Each number is 128 + 32 x the weight over its row's rms, rounded and kept within 0 to 255. Layers, rows and columns count from 0. Numbers have three digits each. The size before them is the row's rms in percent of the matrix's.

# layer 3 attention value, 320x224, rms 0.0875, rows 116-127, columns 0-223
098:123145181156112119098136074096137105114159117017096119171113164122170156126067130092162140177142146131131199158157072129145188148170076162138122122115104170141099124138185151156187176140177137180135137162135151113131141166146089144154139149098116117122088203132138099117079101161140129113206162095124059158074093126170107182164102090136112137098098146076119116136133144104098084115177160170127177107129166141156083131164099114129157085121101139119113162144133121118127179149106182148119133132129097124118091195182102173101134141113072166160115099130098114169150095191143139112112156123151173064101063112103128161144161086187136100090081174066170115131123130085110113115139
106:111154135139126119144151123168185148140106071105082107144167170082155112065111137090134115054103173087160066078114196100100090096105117105172105114096123120120108075153119103151086135122085125113153188160087163135116169195128135118163175130126157104159115107122125147133176108112084114068102160119175177116100074158150110171101167141096089079143120156185142119146125205221133134135129152123119111153078094183098111106143164089099106049077140115131176122095135132154147136131106090136136113141125116182158127150126179141136139165151150163106088109147073218056166112125117130102151109125091134125126090088140131134069097207169182142094155118101092101080142133127143132122126
091:172125154146128112103103141145162092096129155074081124132115160134116133089128102185092117114139075167105173125129133149141094172142095120120131166185123087124124124126059138117118106178124165123109122183120077085125205157112176109130162197138059119066100138179111070101111125088134090074145176152177174114149189085166107114154128113087116171096125116111136150150237106169129116170104208191148094094108103122107146134112130171115141124113145161119096100049114157184160086136141166153105137139118070112108117098161154123096118112099079089057139143075116144126109109136141094120042158133114122117132119121099093115169163077111192133168126137166111117102136107121098064105120
084:069114118133126124102164066100125125125086124107081156116151124159116170113092123181154078169146135083095127213087121077131180085175133117133182070179142123170068096074128123120102141093149098130132069166106105101101170098116156153149162120134166184153138099095110092113126123140154144086106154097120104134124118189144113111134076150187055127102130147176126095112073169046138096110088193122176154132113077146106102151187152105148160137088155112137149140159095085123087145104126127191108144157080151151197134174170120143113133135202118087081127097118143167152124080087124130206129182097106146160140116095151103173177146169104151072167151131128125161157155132149136120131121
100:148131077091112014137120114132089126093101132138126052133095111122180125139144091118158116051092138118116189131129168162132149137148109159119146116124088137128170072157136120204130148069151181106138117123110125128119153077134107113144147134110146134126118069178145056134102094175094138109168152133175154162120147149126138177162119146191182151148144141151104121129075121112136161136149133136125154111058105124088107146122151127147117148133098084173066110091076115199095119128114182160100141089115152128102115196103107121181136117171132113129102133088098138120098089117143162141170151102155142103127031102196076073088098067211175113088133159165176109108118121155101151077113
098:210095132137119125178090163103111228149161137135183153100145147080201143131197183093162147124133184149142087092196138135120095091138106093124068173126100087104168084210114112093103146102103151154159108143110076156161076122083109097107161170131132157143116116108157094138125102127120131124110139180100150116123109016098139130105149125126137110134120127084132158090121148164131140156125126119044116130092076182149081134131078173060141088139158072134107110149155132147125122132111213160087149124151118135186140119127158119147141109152185129088142147113170135099129144163102059114126079138143119154086136158127130203137167143099146132067139132117161106132130188142101124136113
107:149184156178189155107128209127136147132175164151121114206159120060112099078080183162174163149178129070128106106162117122156092150151124097121168210139110116176154074075236112133136137094092107140127124112153157097143165111056124123162113093129177092153114137126110078122134083160184102154104145145122139132175126134116092191082115147136082119120165139152174099125104096104131118156117139126129051123153119153141150170119154134113094094112148088080155128108114185067183144106155108179097091160159188169070126150150126116112129151088129110132119180175129123137194170123118123062131175190148134140134137107117168117135092145146124113181133093109102150110140091096131148112129
093:138128086109148156183132038131083086157120116123106148172215114241180135112187114139076149188142122152097095177131139133154124135134149113136157118111133112143154107092143090095099148121093156125141111135140072143093110098124129126147119078149177160078159142118114166165176149123126089161135142107144158113142142168126168069131141136056153122166116110077124073141176135127137152091147128087155125137110096133158109099081131125156099106184152115139087052162139146168102120152129145134113139098130186122216173086094125115128109156106055127193102105124173128175077208139141116172098141134143153111097176112153119180127199214141137148114138090102130140152143151080117158161129
104:121118092147172156128120097149123148101126096165139137028127131158114161164141085083126127126133148144138118160119146192108159122186143102121136155125120167110146108140148087067140175130140083136156116106114053086166181149140100152125144156123119136134175066147127175134140175149074133102171120102154152092141131093111124138095115113095104174186134125108124139159176112142119127158234119164094113141129090174144128091099091153133197111107157062092170061135061102203114155149166129119098150070081095134180133127092092171127153183143133169127065115045120147121185131140145073127088068105082145127160185098193108091120147168124137148154130113127113114164130158079096146097112
105:113182110157115097147186091157147190127094116160140166132134120138140116089106101119154101145116156145130176206102175172154159171163116140131095118163096130136129154137076110148099124074160149077131138089069128133058132132120130153126090133145138089152159174081147150099090156129128129179104123151077154227169144171165107114118204136148148141053144137145130132168075135171132156152126151146117118110116171142148147143063132095092121127142115146139100105163129068099090111119131115101125088100147157112128148087100096187147154081158119164041095118160053165112091135050117097092123153115085126134099138104142080204122148158116117189131100123128188075107121106038142085137154
121:100118113136136159143118098142148069062078142113117148129081110119086144101169133115145112168106093139137123156105143132155123077093131100174131123165146112120190185174139138098129082092154128171145072102163109115149126103101055108148113154087179191140139121124128208117166049124207116159103124132105174107108120126154103117147159114112151126074108147109125114096076201153133148123074128058047112162128120112173062140095133080170105125151133162137169127082178162145131089135118157120149165110138201155091077108101146104163123112122143185079116119108121116138100138067145149155150103117173098162090110184103170169192159169099132096061150173103147089119160123145078155174119
121:179089163167147133126148125101139060107120132138170156156090089105157138147113145090167130094147160153160143137081096139200109134189126113181061121187143145054185170113175190132130076119104085136162170059148131100148147127098125138172129128114148161098088138154200183149168132112122076122154110098125120098130101140149131128123083093127136148186081185137054098112100164133085128100065164094087130200150160154172122063144135071140137125117112121106161174105138083127132120147112159124179152149111128131099121082124164100165186105097139202081141109158109149081104118088157101141171082150160159091119151157150128140105136170111114079108172115118109103144141154088101071187112
# layer 3 attention output (transposed), 320x224, rms 0.0892, rows 116-127, columns 0-223
102:110128138110107068172112155130145149177132130119106133127134164119104188162123127161153124127120140179081109130155145148052150107195140130160102070126110126122147142112041209110136113143154050120186161124172180077153144154133135116205125072105126177114141144163137189115158133154098143153127171139181096102128144156150135157131130164083142110111080128115160090128109161122160094082072151114123181063141153145204120129173121129208135060168134095113078127171121149148150113134133118117145176120171139146034129112162104173161114136157079111096175131152129160155137132097104150127091103144059147137090163153116113113172110126132124160044115097142118103110117062124077150077117
102:162119098122130118105170140137131153121103160116111119154136157123111131153116115162084136143145117117153149126094124141133096108146143105204140114110139117121151108159000255139114110120125114090127132155105129148128186157143159202140154140136185094146114138145112158119160120103111131149138155109173104147121119088138107145136150121137133118082146119157127093122125118171143073151144164159114153110121113129132180132138126111188132122166099110141147142112080120143128141105166172113101143136139109162000080118117131148129142137148135131136109152130099168116105107137133134150092142064146134158161155151103131116121132124129118159139149109137128126089124141117132111090088
095:132135135113195131141121136122142090153101129119174120098119111148185146084113098188153111134135174163103139152157126185117112132110128110103094149159114106128102081106225013118106101153113088132137113127120178128104131135094116133143123154038103147135132102120076081145094212093066135098111140128138135122154166137097133121140100103125150153174104141139139188183133108171131121204053139150108096156171116150131115059131083131156079117132144126161088124057119135152126092147154094165085144108124153079156140046117102126172118148150110150094132100136124126120123089106170103092058197163091160106072071117141086124142092101129131154128108127137066129048138135132191122084098
086:055111111117122080123144100112123105147107099138139156124166136166098112143065176172162168186182145143200088162089146134170149099097187136106077177121119160141165146146083186131150151121136159200152100145192107153134125077108124198152088121106130119126146152108060083117120117132159148122117179095141127130088080171185154197177084159146152093108137172141137119117159182096090114084155149116115221109130142119132031130127147123116102146133124058179070107191113139120090119098157102154121160150066150115132131168162154121140087118123133153100069116117128116114175107075140168129180169118090146116109166096088143124161113137136125121126126132122109164137136179189170153163116
103:109150065114151088104190094130038165123132122113157150128085097128105118153099147123105121096159154104121108139148169155119092118204156096090093129121090147167157125156193074226118115154129158118136183133100129153159126073108098089113127049097114071144104129162160101150109099159144140133146093102156131154101154113182128104157147148169160149138163127139125138142141075165060118135153168088126128105065114144093112115179183115120101066095120104124123055095145159145159092154095112056062130150094106154185107197119126088106117154152155143123142159100107087126134112107067122146145110104134113102070126086203082158106093131121164081100046136106093122148130141108098141111179
101:163155148116113104134102125174148228196132135121095177104129125116146108161170102104198155117178174162147148104127110116088083086167109133148143129044110124114124130135191095092132125144134099108115196114103097148147150189129117147098165168119110135118120109096149116110090076151146144116065130147101137125110100030097162186171107113106136101140099144095151172104098151143148126200123061083088131150102050111125118144133118156142164120175141115136057127126105060179084195149158086137106164126132128171148103149126180158117153094087129167104112136157142140125142171132148083068133103131148110120116115169114044169066173130122152105043159144083141147119099142130122105155117
103:138080116082150090101132199128110152156139071112096129119136103098157132115100174101158072122113158134130098100058146107145165203130112072155129146110117111099165113113118161185131177126158144131125124089129107059141167180058118119123154193138193097144115119081112129137162196149142069154088193126141142096123194146130101146115139115076070081117124186140127154120138101103164176144194148124129102098105110149091072133095111089176108086111066147096137126097113109166136092135187113179162144135176085160114120099107136142145120171123125147103125112210169063111169111161115119192074107154118106130107139152150149078088139112132088167110180104158147107101124129062089179107140
103:113137122124090107100145111151104119084117119129152086095204081115142106104159111136101182099193144154109125128063114148136213173077153115099141167149139147140114150056255103155108124082117129132122138175164122155134128095081118128117102099124163145109159096124139108141114141167126133124174083152121134103170143113109131139083097186100104137147187130135083118126101163135098177149089130039142113135138092124123118127174092063110113168091126139166164133167198140177069041192139120110139144129115178121203191134104087117140073138110115085184077166151137126121169114158129105103122141081102153120143132155095145149121177126080155122124105098150157167141098161138160088184150
100:164131111097113148083143126128143212082139131190144095117109169130053191183143151115108137149153139068089110080187073093164170127117136126115142113114092134124172119087067126187088090091131123116126139141070089167158115121114197130156082140099090130175123133117140127173112125173106129148113110108128050142140116140136092143139086132087166138203149133144092135115179152146156154194146114129104125110145133161123138130107107079133150158087126131085092125167089100125145114148073086111096090154169127160113118137129104188149146123055124120153162131057178112141128125108154069136061124112144081119125064129136105116178156157156143090148128099196051134109179118144079048152170
112:114161152140092137126127126100136173141097131110123110137134121182166141118077129138069174149124115118079144133121073142143098153111061192119144109088110144166134116143198009119134142111119148142080126130114158172098138092138124118073117104161121110136116106132137108108179125124137170122092103065087118134160117175144070128143135133182171111176118161129145160108048143149150049173124134150169129134174116124118158123079138151137110099203079069133073106172130135142087102096104151121175128184164062139203093103127103120147137091119143124131091154126125152125159167070064081051104154206089170098140115118128097139108186109126120133166098154079195162137131121141101118167161
134:130124127124111141122133135119124128118121132125106140159125146141091117119118138118142140131123131149136145123126117156138134115124141123168128145124106125112143110120000255120129133136146122131130140118160123130140123131136134140110128125139147125128121134126129154121115109121123126130150125122149129129143119112125141128134160129112129097110122134113107124127129143122131133128139131150098131165117169147126110116135136132138096132129109139128136138139129126133132140130110143127123128120151147123000128139131143139129132124139124113123118123137168151142117131090140136147154121126114110124139122137122134147124136117117121118126153116128122134120133111128116143126159
134:111127134123124134142139131130121131127120127144127138135120126119127120121145122119129139133129128128123125119129128140132138136124127127157134128134131119122141128132000255123131115130122127131135129117130120136130100124130125136144137127129140123130128130125131125128135125138131124127131132119125122135129122136119133127124131143134119120128121134126121108135120151124146129126131123110115130132147126120125130114141129116124125118135112127129133139131132129134126127127129136120127132132127125109000132120135131145127126130124118131136113126129126139138141118133133134127140123127133126120133120135135121132124134120123123131136116117124131116120124128123129123140115
# layer 3 attention query, 320x224, rms 0.0918, rows 128-147, columns 0-223
064:181170187071174108131234165191148145154077157084144110132116152118118119072185128119124146143110159117113091148135158127165143135115161093131156084119125169129140134176099121131148129156158156091059115114093178180070143071097161093127136091160170108087067123114179119097136115087133101097133136119114130148087129161104175141141105147145191156076124101095125081081144181130111157084144129159101061064123117132130113061070091140134159146101144100116103115089201141126144147132128144137135058129097167098124098096105082202134151144128154138121155147146114109073113110155099111142133093074169125185111120146116122116159135163154123103107098132143021084159116124120131173192125
074:049118126172096155154117152125116053153018168179159102143099180111113083144146141095131098105127166141150098115089159145099151112104127120139103193073119129109153091089140156159149122101156086154130096089139097119104087103168119152136124105115087129147140118115146111168172187133118127178114094133091178072116161097150100134157114067137120174183150183172075154152095105170137102113128151126100189140117117123122146120136157122155123069085107132160093137112161160104144128116060125133125136108123115081097113129158129097116152152107158129155091071176115145201193183158158135088190191069119139138119225117109151150112089161161158168137147191100162189125131125154105081147149
069:107143207165134162143163179119079081193008161128211096126093148123105103118159135116142097066144192105119083135106166107090135093116132103130151152089089159116140135129118130131138117142167132133098100109095176147086103099171084152169118098125127152141099131158194126120177163103098122158149100134075138105138103133135126146122119095123156178176184197115093156121068138181115138102095128138080127151124132115118155091114136135175116098108077139161113093082155159091154132148094119114159099108099120053094124156118083125131157107139164087119170059151164119174178177126149101093189116054151165177066129099058135138139108154146163130119145158099108147128174156154176153110151
067:067070043185084156132098105106132118127119119148194115137133179125103098153077138140123108124128134170175110137120118084136113129115097144128119174107110122133139091124193140163128134086095135152152111124185057101160130151151071141132124114129081165131183176124102127183140088176108150139096112114167091083170107105127070109122119121114083104149129164207117196147091093139154067148110155088112156191143158123102160162137147139115121087136112123139152146122125128091114076154144134144097168130150076111132156152164156030085099151148107098146101122126126165225175150142204110109147188143098112098157204123144138129091127109108129172156182137105224151142152127141118085115162
097:125090108186059135142117088065175110098140109122078157138148115138115122139087104156116110133140136119130167132171081195162121136080137172107102159159153099205112122112141129172143138068087149124154097163124101126157144177137146140090144117099139094133134159123030117162083144145100125091128141166150093085092147089135103091126110123113091071142103059132175110141157105119126076175145179129175115143129154132135092184108124147117145144152152105141186150166076113135039124099128168127133153096180145221116154091135135076128070125145106157093140211109114102145087082077154146170101195152121136087186109147132072104144171073150097122146145097118188111178126145149124129082143
066:145179171052104097144182143175125116134203147080082184102153100130140171112195118125130132156106123100108161098136144161114138125128095122126127049178169155124145161142069115113160106148162142115102157134104202135103149102100162125106139173129161115130077107116128144084133178144167128109174182153131171168075139126140174105110114131124136158094117065097125023111186156087100134089159093162158102103144100141162117112069088130108101204172153149131103134146132137128101147143150115122141095152108162171149079103102132196170129128114190149128147174132120109039072097111052110154113076168128119118134068161122098136132132159142135080097110112163094111126065136114132157181130
112:149145151052167082126100124147105158150170158127108133119122130115129137106164146095083123133131078060122144121119165057136149056166114084118169088205137183078157182200070079083092161141205143115072088091108144085110182102102190128127111145168129131163106102125151119102157156088164122134157181103125099193152132121139205151175078173105142153115115102085151106113123109126115124082132108182173110099133051121138198113089137155077101185113170187134108122101130108125133114122171143170117120088113098167149102151119115194131119150074086132106134162126117131111092127164109104110110138140129162140102122135181135089135167133133141114096133106159058119074091174140123163135127
079:094102138153136118136112142106099131135030151124190119147130127149069128104069133107103109099130161149155140092119096186086140129124166074149126158165118117138106116206171134119128146120124096132169127055157128170074143161179105085130146104119143143095161123098164117139122167162112126032137086130099162183165103116154086117120121109097173063130138214128091162161063134139166158131090113060073185149128134143146044144203140119138151093094073126112157129115131107099150101145121124134165152088076092076109121154121063121133190075144115121113114084119128130125166138141183077097115151119123141151103121155143159144087092103169147129122094111064117115108152130119088169080057
080:091075158156156183153148110118109098127084108181159100109096130169134123146037137148162138137162144126142118157147178104124083169123115131136140120082142139114142086114194092139126091126090073144123115156178088147093072144165121164143112101123114139100154117126148138159134067115131104131090122100112090118154108089090084122108175148137126127174097153133138200147050138152118099169119124111096138175154135122078132146202146122147164065106051083148149130146103159138174086092114096124147128128132043060115132186109158075123156107226109132160086071134162141215112166177189157077150157088130123150183150113094144168136113142105119128102120174086170144159150154158136130098132
071:082066064176108108124148106073188100108123111163166170135144196132156136159085111141105124121116140110127106127097176130177104123085120162118111147094062172123093085117108112139157127109066112172158128151183093142212133199122101170145146109126069128167162142150104167183124030113099098107107113144130081079150103118132118166169088134147079140180158115236157213149141136157174084153112179150099149189135157116103196150129103079169100122124140123120134167123113154122162114092134126135087169131131112129092077103163114067097122158145112156140127129099090160173154082158143135090129158131132170093182149120127130096133118103100144123129136112131179094175142126147151163137161
095:131168131141124165076165102126136125136121120118190144103166106080139149095130161128171133115097094221145128143180137116156105159143132123148112141166089141066205176165116159174138133140112154125148092135140106144189111101068072140177110120092129150174107072073168179100195073142089134141157096095111166127094099120113204095115115167134176120102125179122100107112107154154156165127131103172111104170126175092167161117135103107169133135113070098141134110170126125179142129129122096069144167167080143120163119151153126137069171166168164166143151055142132197114179115100124191131092154118174147155075162149156136153099134127130127139148120135132127100194113090111114178198053
091:104125103107201104119055115137131174143050144099191110083160109079155103143167115090134142134164106082094134104154137048170093169215139114136106117140136143069192186185112143206090142125132168146120144100128081075139124107136117099148118129137125121127141107108156128106156147068144056174140127094110098069154132213129181065089115139107146151148155172093099166131170170137122133121141142155128143122059139107097154118102160157119186113103217069120157108071119101109112105119139146143112141138150132106144117132157146138128138137147106152121129090153163140146094108140104077075150158083136151116111183094133143092118098176129067163132196163142091095075139091090144125142098
076:132104128166193162133116145123127101142107086166167112117122089149107057121065144139115148152165162142184143122153144104170118165144161135161141139075095124112142134121179117181064154167116117143180107162152079172116068123133174172141105113117122124151160093131150125137138065137106122051111078105114089117139117114098108118100206138111161118165115159126113166182080146149129115160141106097103173177136141116119137162201188123106146079109128116085151133144101153138130136144121107103155148150129107092106176175142140084124173135171100095116116074145224153177087156141103098142141223027106054117174139076104131148096129144133110156098161148086155135125172145107095072071096
098:115100080144117120109108156090161149123080146116139145136129109145103113122119115127139042119142115092100112147173215134169120123179081169106093161118109106146079161070097113173146137123100099169156098168153083085151071145152080133101108090159109093135104127155109154156135086044132091128094082103111105037182158120127094041073018139108099087166144090160152246129152115169163094181151141139095098123129164140139125127099129171208149120116135109118140128157125157126113166089089150065097138111129133133126175094109124080077087113144130173136124123087122147102119106126130126109164170125127101107149119110120121144122113123119153123156121133166171064152140111185174100106152
091:128131103129090100202112115127145183151129179090121116121131122102077148131114117141166140079157120178143098092178136093080137053182142168117162160138071118141078153126162055073134097113164118140149122127090145086102120118167125125129203134188166098152102162117076147115143142192203085132137079134078204137159100098170146134166164127109115135142171116168172178129114103105117090119126139120116175133109097142129100172108109181148074142137123137181116162149081122155113115077152198128129095134167125163158127114130134077108117074115113136194220170159187131162100153214160170065084128107108114124156141111138148169102178139109164126165112125120104130109143117139145122142182
093:103081080130142112175158118109125133147107206119161115105095146188101162154105113114053142147133081119143132100104193099050137099159130122123131132137135150173095133160073055087120110137159111107104131092138150101122127146115132136150143156142161113104141152158160127149094129230226080208091121165137154137111106153102114077148086130102104104126065133177175182157112125155142092135116118150129156172125042096097138133190159133175097122165123135170124100123086119103115110097106107110121147109150123123152117133103098109141136168187104118192150121133146096176108149145184124118136096101031138164135160153129093118137143142148148092162055197064173154129164149157164154109157
078:103068153128200126151188126091112144132096150187208075094131093103148114113061155155062133146142106079156128147124146122125108112192210073139115134048089146085126103134148121138092135120093115124147078123159043115138132141148147166149089143131094150165152105082155095184150072124140117093116109132123112110127100102145096120153169155105161119092122166154117125136033146177133106173132102103106122109106126093140150128174164114121157107080135112146173139066149127135127087200131107073152200139179114081122112144150131080113146175182103141081116092173168198192120131163190108119129142110102133155167142157145142128130126135180120133064170148083150122136164131087123139108115
080:109144109185152126128091093135177119136115081178125104127142126100134132126110149111134097105124174113095107111146186098132101183088126095111129167116114090103120082149093150139132117126118117156202223137141151096159136182148090133094128132147125083077111089181119153132118090116065188070141128141106123145202162099082129066170085121164159134158127097151140144103142177171172164136129183102116096106121163154123159146137118115162175124112120137095182163138135217048197166106103131100100187132117129066072132090112091155129088177183132080093136146114105106126141086147147157105114134052187119121100146127125147131200141165156116192147148102103067097126136119163128074119163
096:118126162111186107123171137128193161157143100105106100158173127176122140034156170156102091109106028110095165145102146109116095110144133122095065177086090100154153166155085125169116150156137178114128142123115158083092181102084118107103111129147094107155111166100107146116121163167103159070144146149102131172151178080106113131115067119101118149166143120105140135139144114135138218086104123132124145069130104176136176155088098200134141172144088136124115125051123131109202149156129136160157167042136163136079097094159090108142080093086197126147144149116182104093111075091123116076101127114135151133116126091116171143162123073153145102175099130104099085140119119148156169165144
087:078127117150169113124094138154099104138092094099121079117160091143118126235124143130180130106113139185133072129064111109049109138107124110146122129141104178153160077098142128127137142167157090127105134096142152150096173141109058079163081134139191164144127167097147141128134133174147135073123113153100115137136149146162159198125181159099160114084113155139133113148098129125140086100126141097110157154139114189087063127167150135085105100105055170185127114122116118118130138112163143161128176167129184117137139155118107126112142081069120083145156078187161122169121168144146132077120086135104135158103166036211080084073048096097139150124131143107183155090158093108163128110112
# layer 3 attention key, 320x224, rms 0.0878, rows 128-146, columns 0-223
092:154065092118099162107125090123175124161138113150104172098107143133121180128173139130080136065111108124079139094124125166133120105107117180085111092105095111174109125123130118104142163105172151053045141187097113129160144155167124097094207152102065082212131185159072086095094166163210126142110150121151181142153145132123127086109102085139089075152129100147169161081129107108121141159118106147143166135088081108140119169163120206148149099146088207117145093122106074112127111120107117107152171110109136167121163169106133166094103096089123086160113135081137118068137076106071140110041132113105178107116126128141130117169161129134161141098095116115108130120152152155204143112128
072:179185125041114154111146102152105138113081152104144134095121137121086142116157136086116135141118124116122091181152110110158100115062181126168144142108186131119191128172126174187128109109134121091134124148119152219141190071047158104167074061137131113138099144156238098096141107085082136148119120090104160156118114136100125153175161146136197154157126115100081109108090152133129141012156138118129105179140199161148115058150131104140138141109133167135119140117157125151110159125118085164147107137125122122132086126070109071133175093167110155116125092138106102109102093111120119116127137175164097138129134091105103164152109127159164095154125162174163148188091136142134141092052
066:136155092109099162141127111159170116142073142072135124125103117098087145091156148089079129110167122151108105171102095187144146093052146166150133188087119086132177134163103175109120128068149074086145174127101112203134154117107157120123128102172131067137063133171183186063153110091100127119091157105100140200151147142127123075202138140155159132162109134122077147131089157120112176050138140125165141138161118166160124112172082107141104087149144142120091172121180156167161162103137104135149091105068164150124089168098074121090124065182109124125144106157124104109094071131050146150090138149124110136154144141117128130179127176165119085118113133125108140159072162175138132148060
088:124207180116157122132136155152053124105139170102147100140172110112125073108109133105179149197111196125174120141151112116138145158125125111188167136144157131068141140126142149109121111095135100189213099077150146172108106115141117138180042071162188186068096075071184114116140138081129117127164109080099132117093103160105159148143180133117165162160131150085086114185164152158140134083148171112102118133123178166169130086118168118095100179126157072142089184099160205170141155095114126138105087144121145091139090102139140096153148121148126147102179130156109136149114144108116100146236144129121083145115125129096104131064067109154135113116124166107130133143120107135110106164121
082:081134141166142105111050125139129112120112127111124112120106160165122118161115173160202115124104163189180155134118163099102190168192103081170107119145147119064055073079141111115158150161084134180145143077162130110109105143166151185114121138159164236122138131145127120150107133208180159100117145116111127130148076117167149163161136129099089111104137177125128088165151065154151065176169085137126145095111141110137108087146161159118138117127156106171126131133135119081095137113122164136103143129174063095139098103182106116128129158162093110120147119105143145135156156139122089068173160120111120069093094125167161123063053112115143153116083082074144075094194120118083102114168
089:120054053157160134148098109098184140132133104148125084116094133105177168110113126190123107093142103164088157110080081165139124088163136155070164120102085140156105108125150095115128180159104136095062136164133101109160115137168145103064227192092083099156130145178054100115096148122115104120108141159134102147153149063152110119114061113103107113147136108147204149099105105116100139226113081160183130113129093148072119203183095156156101091109105145124135106126106081149172076102136125155141170104140146173155153119139130171079092146123126119115095143109179141087138090114133160134047164153153189126106138110141127106169162108071151154106144103133131105096145145150154149115135
091:160148131104091177144144151106186173145163118142132141184139108137138166118151098165077128121132112119076112124189106103115082135111169133108118148064081124154120098126163095182079142104168135084092124167074124106143109153095126088131103165126113094167139142125081111108119136105121035212065132195173136105149154120102116068071113169152122116130111079171195158094122143124155152145122145160134098089096090174100078190110064111145140138150138163120174146127137154100126136185142122112121159092166175152094135171091132177142072118104145099150093155120141147118080131154102152173015097163143120161119083088124074169173184143103121165121182154149149120084113128109151133169139
094:179235087083147083108149127107127114128132158133186114150108157152147087141170140145150124157152096134124139162167181095139110103106138113147157074127120128081180148085110100170107126060109172174108112149132122102177139120016131141138063080166159153144122114135196118161151086014150116175158116097114122094120140163072161163138198108167141163142166124100099125131169107093149138081153140112145142127120180139134154083131119125103173139130112079146128139118110123089147148152139102151127111189186135136127095144123164118105102165152149160088180149121155144146108120172073139107202141146169124140173186105133146171125120163155087128132118139100082150159091164076098055145161
093:084204099120111085138163118171121093112142111104159086163126131079166074140137135107130111132092174123162111175120155131096097125132163109167166120149148151053156135178143153128136103090164169202154151100165144130097150133192163121165058083152144196096138115070133099107129143145154195186158117112092190119085089121140105118180163101151200156167172147111079107195137124126137108060119122102064136158113186130193197099059144122138143171140121085140126140128160117156117133136122161125121105103096136105128115096159081058185152183099166103074150085157125147160142114167122117118160120094100076124128176110124095124087122123121144190132137115098101180154146103123119110140093
094:089134156096116153099131157126107117081142103161133101121122056106141168118072156117115110123057163195183128125156077109106109172110155173159138109094226143136095133103149173168159070155083137130142103106164108066051115114161138114187128165110116184064093106113104102129110152164094158132146064102177107091087100107167152098100158151123118133140143173151103111158157168158125107146111113114148152128164155059142118123149153172129105086160132082061139065123138098095145120110134119123091077131141066158123130151134124067182102186158163160125178124148122101175140172113165123162185120122140081119161065132142100121143130132144169163196130141133156129123126083146131038170139
092:082095206143107126133196116168131091099158154133103095110076165156110165088139153123054144173123119038100111123120062159100139154077126133134064142150178098136118136097160154082137071099096112118116161141155142098090198133148134150110102102159082083176130091122141169170124171101100133125119112139176198172180233138146056120160185087155127138114112119107090085124153154104081145134111163086141170099154097094209163135153157132174122124123123144093141128166105183117200147143134154105097128172103161120140103118074125100123145122137177133113131094132106118119067093196114098114172102094121159123136143128095136120154135157127142134074107104078119151129147165166169097106138
091:141148172151115182119148115156130152088136192096096204079058205201101148109191139143051182136108094089113100121139133148099131082081118125140093126142152100169154096138143151094137135144119140118086093172131144152143140087072120125158063133110123077137144172146104139120145133080189110100054127192143114147135150148098132200186192112141097107111160099138075101128124154160083136098151119168112126153140118072180098153093126187155106135073106171116108165168145075084149155110093095120083102124159128160134139164071161162102137099113145123116134140092113136117088093197161149123113119154186152139127092144089173211163157096130169136107135136149148165159169132147139108099140
082:103133189147113145135134075144071089149091132122143124101065144122137094166141173135190177089157148082161147178117127118093079092136129041184075099145164118100151138145135130151107090087103164138099111171193151129106186124090156129138080097127101178109117101108228150133158146152142132090112133109135128144061158160136135143147151103201178145127161128106087127139095085172101109064116110069081104121126190164191155068113152155127103116059119128146129131103184099118205139139063119108155068091132173119105109113113146085142142107108142109111145113171094148139157104165171139083171083109149145141133115185153110150125078159133159154096144109129105177116177157082146149145118
107:115098140141134137100090069134140134110159128163117035091082140089124136135131120199148146166136119099124132052114102173139144174139089089124097112144128111154141098136122112110106102157098179100109102135163155118098167105164151102111134155125126124137088147132064094144092157082175091171115176115160120098161173106127158126122102118101111180113095089191139169104113121199100143234181133165137066064090142152109109158156121134105178131127180132102113105082162098118111055157089109144163115094134119135082115160140142170123094192085134150136105211127091121120151094114134137139149099109187183137116073176127086098136115152113202133041173104135129118065120104135121170119163
100:097144178148073135101112127156133131119201101114158124155155118125113090124134150164199069114100145147144111148084146168124177174177146127151123081130179139111097159053152160157093113163119117170141087054148092153139150144161079111097026128160104222061096090150162204110158093107086190137116140109160137117141065120126142129121121165111165144092118118145131128151179128139199112132137152148104110075147176111084150123082085123105147201121117124146102174096145162114119153145101095135150156123144079100072124084169118150135106123116123107118089112117096115145135180124108129147189143164144157163076105079143180155066046166166121127143144126158145108133129089112081153116125
096:160183086136165103130115145112086141103153114161167117183138094103124163152146062123150094137123192102119096151142103129120073132130187179149111111182138113084164157107144145173122130074104154189193125127131042172122107148142130108129105076107096114057095134055120101181121150160086174197202135121092181122160113114130127114147110102059187094116148157112122117119183140121098105071118125109148087149064192145111106140106108112114159126134132083188106143150146108151122131165132191121112145185138125110144129105158155097130138114154077139092161112118131132095143128114152149139154165155109121096124116105188070154069128088200143122139150172084134070194084126145098073084108
107:082168094119160132158149170122107124118108184114149113088151136135054128106181173104168131118097140097122133148126102075109086105108165162180136128122176119115087148103114161146167137104140147167139105177149148199083138118144156109200086102123115161122049117117225124133122099126116114132136108047127115109087159138138120147165120068134175083125145145112052146122097100141096153085093138093111174193127165069161097136115214178110145098132089092100117106096187076119158135145086151101095077163123121163170101129151114055154133127095142130160189097162153142118171145154129117149180125116158089110117159118117128175118068123159153089151120146092204168129170133126112067115149
087:142078109128146143121175106139129181109118146185075180162130114159113187063139141177149144105136088174095135098096161203157170150143126186062108097089130104163141103055123107120146142190085056104130053147111125165139107120128126135136215186093104099167105179167109101109113112094125122120105088149130077102184108167123181145049129154135102103181125134159153192143101147179106143209160105113122110068120118080104086158145145185138128156073146155099113116153088130109103095136149128083112135118131114136154113161151146143149140139142130109172117158131052111112119109151118123144085121139109207142160097149098141079159108078126135076148134127133140070092074144150115159139124
091:145169086141140143169079158107017153109165128169128167170163130126144133115108096185111126159154108151142158149168111146137160122215123138083129075179117100131184101066133117098118173102158103147157079101093132128148079120131048148134166161126142125150128129135102130122142170112112104137134078130118126002149073147143113169100119132103115114122122112129160118127110166145164153133119133105101130102120134069132039128133129116118047157086120130114121113182086186166076116098182141141102120159095097164145150146118159124105115144137094185128057141090142144124110129114066087122130207165135125113095149137140196106108143124109091105164107166163106135156112095203186141093082